From a checkpoint of a small transformer trained on Wikipedia.
Size: 11 layers, width 1024, 16 heads of 64, vocabulary 32000, 205M parameters.
Training: a variant of Adam for these matrices, 873M tokens, 6658 steps.
Each number is 128 + 24 x the weight over the matrix's rms, rounded and kept within 0 to 255. Layers, rows and columns count from 0.

# layer 3 MLP up, 2752x1024, rms 0.0221, rows 1437-1445, columns 896-1023
[[116 133 130 143 142  92  88 104 120 134 112 112 132 136 139 110 148 122 124 119 142 130 153 142  97 127 156 130 140 132 110 196 119 140 142 129 165 145 131 116 149 145 100  94 168 121 118 127 105 138 133 150  99 119 126 114  99 129 158 118 136 135 166 150 145 147 159 142 144  37 108 119 110 124 113 121 112 125 109 106 111 148 114 146 101 162 131 127 122 123 119 125 121 180 122 169 113 124 145 147 111 110 105 170 126 171 129 121 128 128 106  86 132 133 129 117 116 134 151  89 117 117 136 127  76 111 157 152]
 [110 114 135 150 125 114 123  95 122 102 174 131 144 141 173 110 120 177 135 145  75 177 169 113 134 187 110  61 124 148 104 118  46 154 147 167 119  95 131 143 139  98 121 112 132  78 131  90 147 169 112  36 137 127  97  89 140 142 106 145 121 148  68 136 116 132 100 152 158 145 165 123  49 173 105 148  71 112 147 124 110 127 179 123 149 150 142 102 139 108  95  56 151 116 139 146 180 119  86 117 132 120 114 159 136 101  94 152 118 147 131  94 147 109 113 112  95 165 124 155 176 145  97 132 127 153 125 114]
 [122 136 166 130  88 110 124 124 110 124 155 124 132 144 103 151 141 144 166 147 115 136  94  77 116 118 127  98 154 111 161 159 125 170 131 148 132 147 119 114 132 125 142 140 108 188 147 115 125 128 112 146 147 100  94 128 141  94 134 101 138 124 102 130 141 123 106 128 147 131  98 117 144 119  98 163 143 111 128 123 141 144 152 187 124 127 109 152 151 142 113 135 133 121 136 110 121 155 162 121 100 105 156 137 120 129 142 150 127 105 115 170 115 124 133 158 121 129 140  94 153  90 104 137 132 162 103 101]
 [207  72 155 114 135 137 162 107 144 119  96 152  75 146  80 123 150  95 129 137 122  97 118 111 172 148 117 137 114 167 118 112 128 145 128 132 162 124 117 138  91 111 109 132 151 122 150 145 118 107 116 125 127 112 114 176  76 110 107 149 197 127 150 172 129 142  90 124 139 120 112 106 116  97 134 138 147 121 148 124 129  96 127 119 111 159 118 132 174 110 189 156 133 120 123  80 163 164 108 110 154 149 114 120 113 125 136  78 164 142 154 201 154 167 152 118 143 112 123 127 164  81 108 134 111 168  92 129]
 [160 183 134 120 126 143  90 117 129 104 138 149 136 126 132 110 105 116 134 125  82 127 113 125 120 155 112  90 144  96 128 148 115 138 116 148 120 104  97 131 142 122 136 127 150 109 124 112 126 157 159 137 106  95 123 107 163 144 128 138 135 146 107 153 131  95 154 144 138 126  72 131 136 108 160 145 150 119 128  99 115 134 120 134 145 135 121 112  91 126 154 167 142  82 129 125 173 171 111 143 134  70 126 138 112 131 158 141 122 127 125 158 132 117 115 185 148  99  94 150 155  92 124 137 121 105 142 128]
 [127 138 146 149 149 127 150 139 159 176  66  92  86 116 126 124 104 118 120 136 163 136 114 135 113 130 127 125 156 164 180 140 168  92 157 130  80 153 116 134  92 150 143 110 129  91 122  96 148 141 107 152 114  69 153 165 180 106 106 110 137 123 149  89 115 149 117 167 129 112 134  97  94 150 146 160 139 126 156 104 140 152 125 138 129 152 138 112 106  96 122 116 144  80 107 124 106 182 117 145 131 127 105 166 133 141 158 141 105 179 141 124  91 218 136 129 125 130  91 148 133 110  89 171 136 132 171  74]
 [136 113 142 117 136 128 118 117 115 108 121 106 111 108 144 102  99 124 130 160 155 156 104 137 135 142 126 125 125 150 138 121  72 162  79  92 138 105 165  95 125 138 105 137 156 103 114 147 130  90 142 121 143 114 139 151 132 150 140  87 151 127 128 134 149 120 139 125 167 145 113 116 103 134  69 130 135  84 132 133 127  95 118 108 114 140 161 134  93 124 127 164 133 103 148 118 107 136 117 110 139 153 120 131 130 108 155 110 127 169 135 127  93 132 129 118  83 135 139 118 119 108 147 122 121  96 162 128]
 [142 113 134  76  98  80 139 139 103 116 172 110 134 117 160 138 148 104  72 150 118 142 137 150 133 109 123 122 115 133 120 131 129  83 141 102 103 106 145 178 115 136  99 139 139 118 127 109 128 178 112 150  97 120 133  99 152 106  99 153 160 135 103 129 118 145 129 172 155  94 138 155 170 160 170 128 133 135 137 138 127 133 159 117 164 107 104 137 131  94 121 115 127 128 117  90 169 104 176 122 175 141 136 150 159 140  88 138 114 107 134 148  91 121 141 149 154 119 171 126 123 163 100 175 120 104 121 126]
 [126 109 142 130 179 136 151 107 131  90 124 142 110 111 115 172 127  89 100 158 119 116 121 178 109 154 123 131 146  84 142 134 134 142 145 164 136 114 150 103  92 168 174 175 119 121 148 114 130 114 119 138 135  94 112 134 110 108 176 129 136  90 121 159 117 123 139 135 118 127 113 151 169 130 151 116 139 163 161  76 143 103 156 166 131 171  86 121 146 131 139  99 141 153 170 138 110 171 115 118  97 170 124 112 108 114 106 162 103 144 133  99 115  98 168 109 105 162  94 124 114 131  94  99 121 103 123 148]]
# layer 3 MLP down (transposed), 2752x1024, rms 0.0192, rows 1437-1444, columns 896-1023
[[118 137 112 132 116 114 160 101 110  96 138 104 112 167 123 137 136  99 129 109 112 127 127 117 158 121  99 135 138 123 150 137 116 139  81 154 117 108  89 153 104 120 141 155  95  88 142 124 114  89 129 136 108 128 131 144 126 126 106 105  88 115 100 124 140  99 125 122 132 158 131  69 186 132 147 110 126 156 179 106  93 119 139 141 111 126 203 104 143 137 103 146 140 106  87  73 119 121  91  91 124 124 107 137 159 107 174 174 117 152 162  87 132 115 112  94 122 167 104 184 100 132 109 145 151 131 106 145]
 [172 116 102  86 175 187 101 125 206 177 138 174  93 122  80 146 153  40  86 137 137 104 193 170 127  68  97 150 107 103  97 179 133 119 176 103  45 202  88 131 140 132 162 127 105 109 127 117 158 129 149 124 147 123 152  96  77 121  72 154 166 121  95 143 122 104 134 165 159 134 166 134 204 187 115 142 132 137 127 156 134 200 149  96 106  52 168 140 131  66  62 131 112 167  79 167 121 143 149  95 132 170 120 141  90 130 185 149 139 141  92 159  92 189 129  79 139 110 159 108  92 111 147  83 109 164  94 120]
 [136 151 170 101 149  82 139 142 153 162 135 120  95 150 145  73 149 146 175 130 106 141 135 133  67 126 109 147 123 148 107  83 108 100 106 157 131 109 126 155 124 107 131 113 137 141 122 160 166 118 131 189 166 127 153 102 135 118 111 151 158 121  71 112 137 125 155 148 161 113 115 125 118 143 116 165 110 172 125  72 125 100 119 137 130 119 147 140  84 142 120 140 126 170 171 167 133 122 144 161 118 130 114 138 120 146 129 107 130 105 107 131 114  94 174 126 135  83 160 188 145 155 103 119 113 114 154 141]
 [ 77 131 129 135  97 142 144 112 137 156 134  94 146 119 157 116 136 165 123 180 123 128 131  95 154 147 127 126 112 126 138 112 133 116 121 191 153 116  87 167 145 122 142 106 164 158 154 140 140 145 122 150 102 136 121 103 132 106 143 102 115 126  96  72 126 136 103 125 128 111 149 141 154 108 142 125 140 121 146  74 132 126 110 126  91 103 148 149 140 151 114  92 106  90 112 124 123  97 152 129 150  90 111 136 131 134 122 147 133 128 149 161 139  98 140 123 130 138 137 111 144 103 121 139 101  89 135  99]
 [131 100 177 101 125 103 109 125 121 128 129 133 120 116 143 125 132 158 154 100 149  97 136 121 138 104 163 106 138 115 137 108 117 146 170 123 151 163 151 159 115 189  76 139 165 136 108 152 170 167 112  97 162 150 131 100  99 151 120 112 126 135 143 124 157  89 129  85 132  96 166 158 130 171 112 109 141  78 137 112 103 121 119  53 140 135 157 107 112 159  89 132 146 115 130 125  99  92 176 122 129 178 117 176 109 156 126 127 115 145 121 136 104 120 131 108 138 125 156 113 119 142 157  88 128 108 129 137]
 [142 127 131 122  78 138 147 123 168  97 129 129 159 142 133 126 112 125 111 104 133 120 118 143 154  96 141 106  91 168 111 130 120 108 105 130 137  85 102 152 120 108 124 131 126 155 148 148 129 162 146 164 189 139 101 124  89 136 142 150 139 168 181 116 136 109 108 147 107 137 117 147 111 129 134 100 147 167 115 125  73 138 119 120 110 105 146 111 119 117 123 112 117 207 167 108 149 154 145 128  97 164  78 141 189 165 139 148 161  75 132 133 127 143 126 140 122 110 138 143  93 126 177 110 120  86 113 116]
 [104 151 126 117 110 111 140 128 111 117 105 127 108 108 120 114 120 140  80 136 102  96 128 110 153 149 152 160 103  99 163 144 120 148 110  98 134 154 110 103 116 144 164 100  91 100 158 135 138  63 144  92 144 122 116 100 122 134 128 154 128 135 116 146 114 100 119  92 136 173 116 112 135 121 155 137 140 150 105 124 132 144 142 122 130 107 100 149 147 143  89 142 149 166 142 145 100 176 149 101 151 105 149 156 136 107 108 156 102 135 163 122 145 134 124 141 181 159 137 117  96 156 119 132 135 123  88  80]
 [110 151 108 100 149 138 110 156 107  81 102 145 162 117 123 168 132 127 137  88 132 151 147 146 133 117 117 145 129 148 135 110 123 135 124 130 124 139  97 111  83 109 144 136 135 177 147 181 148 128 148 129 113 174 117  85 147 131  72 162 118 121 101  71 135  72 118 168 162 188 130 124  50 131 127 157 107 164 129 125 110 122 107 137 144 130  95 142 130 101 149  88 146 140 130  95  90 125 108 139 134 160 109 127 147 157  83 154 146 123 140 106  95 133 151 153 132 127 134 114 133 159 111  86 158 138 166 165]]
# layer 3 MLP gate, 2752x1024, rms 0.0217, rows 1438-1445, columns 896-1023
[[156  98  99 127 139 134 117 127 175 133 127 135  97 159  98 139 146  79 141 147 120 116 159 150 117 101 102 132  98 143 133 138 167  69 116  92  80 150 118 155 152 153 120 147  90 110 139 118 147  82 141 148 134 164 150 141 125 147 161 152 179 129 151 123 126 124 129 123 178 127 144  75 123 148 138 114 139 145 151 116 118 173 135 126  97 103 144 138  89 111 144 106  88 159 114 164 136 104 127 150 143 132 128 121  86 170 177 123 115 142 100 128  74 146  84  97 171 139 188 144 112 103 136 125 136 142 113  86]
 [172 175 132 114  87 100 143 132 120 146 119  84 146 102 154 129 144 104 116 117 146 145  92 128 167 160 115 181 145 132 119  89 118 160 129 149 150 134 140 153 106 133 171 106 166 103 110 136  89 159 154 156 125 187 138 108 142 150 149  96 122 105 121 143 135 152 140  95 163 159 125 103 144 177 126 172 135 126 133 119  83  73 103 133 124 126 111 133 125 148 162 101 129  75 148 104 117  93 118 111 115 116 120 105 127 131  82 120 119 126 177 144 133 161 154  97 132 133 148 146 121 138 100 105 110 105 161 125]
 [125 142 156  79 100 116 120 142 136 137 120  99 127 148 140 136  70 150 107 150 120 136  97  93 144  87  79 148 121 112 159 119 114 136 115 159 132 130  80 124 135  91 162 140 175 132 142 138 147 118 147 138 190 113 112 127 141 178  90 133  84 131 144  53  82 123 123 175 117 148 129 123 106  82 154 152 157 154 128 131 134 140 142 104 102 129 148 123 108 113 106 155 116  97 136 124 112 121 146 180 134  52 123 126 141 126 116 114 110 125 151 117 129 127 167 119 120 167 128 100 106 128 110  83 146 100 101 117]
 [145 116 135 150  89 116 109 104 109 126  64 168 135 132 154 111 163 163  97 154 104 113 116 122 118 102 118 139 132 103 121 110 130 123 125 129 106 144 111 106 119 143 129 136 177 133 108 108 109 132 132 121 155 147 150  95 114 143 116  78 113 128  81 155  94 137 142 105 186 145 138 125 141 113 149  98 133  94 161 150 110 133 110 101 148 118 131 122 134 134 161 119 152  86 112 124 101 102  95 146 119 176 102 136 117 135 113 103 141 121 144 102 145 148 117 118 108 112 144 128 107 174 123 138 165 115 126 142]
 [106 114 162 137 146 147 130 146 155 124 136 119 132 179  94 137  62 130  99 135 135 101 107 141 142 123 155 104 142 129 115 120 141 144 126 134 148  94 105 123 184 112 130 110 131 154 134  83 131 133 140 114 100 131 124 160 125 133 131 145 134 163 118 108 108 158 141 121 150 147 106 141 119 128 175 151 151 108 127 115 106 136  74  82 155 108 127 152  74 111 155 110 139 118 146 127 109 117 112 122 154 124 157 138 135 121 146 136 162 106 135  91 148  78 150 169 146 126 144 118  93  96 156 101 110 138 154 138]
 [133 123 138 112 137 110 114 125 156 108 110 125 124  91 100 119  56 173 131  56 149 135 138 148  92 130 133  91 131 151 121 147 111 115  98 104 134 110 122  78 102 119 141 152 105  86 146 140 154 130 103 138 136  93 119 137 160 153 163 138 105 131 119  98 138  98 116 131 134  62 101 134 103 143 103 123 143 119 139 149 192 132 147 152 149 171 151 105 135 139 172 125 133 110 111 123  82 129 124 164 119 124 102 128 147 149 156 156 158 151 129 152 141 125  98 119 120 136 165 122  69  84 128 115 133 118  93  99]
 [120 141  78 124 148 114 149 127 179 141 130  89 134 159 152 132 105 114 131 117  91 104 109 100 166 143 126 123 112 146 161 111 151  65 130 138 114 130  59 113 139  97 144 130 143 137 129 172 134 151 153 156 131 118 166  89 123 135 126 183 111 125 124 132 136 163  94 148 103  76 131 140 113  96 154 104  96 139 119 140 148 158 147 131 116 103 104 134 119 150 162 147 103  95 111 108 147 110 131 120 156 126 161 100 122 210 143 106 111 122  91 102 108 127 137 143 179 122 206 187 149 154 102 124 159 125 104 137]
 [ 98 106 123  75 102 117 121 153 142  87 133 186 141 115 124 139 100 121 134 139 113 174  74 131 154 126 153 101 107 113 132 116 119 186 139 144 130 141 155 144 127 178 151 124 140 162 144 126 135 123 131 114 113  80 135 124 142 141 100 110 114 150 107 133 145 118 132  89 178 155 142 137 179  96 122 147 126 129 150 149 162 110 110 141 123 161 108 163 177 134 139 128 126 108 167 112 148 127 123 104 132 116 137  93 100 120 157 103 161 122 110 105 116 148 129 134  90  75 146 138 126  83 136 167 180 120 149 162]]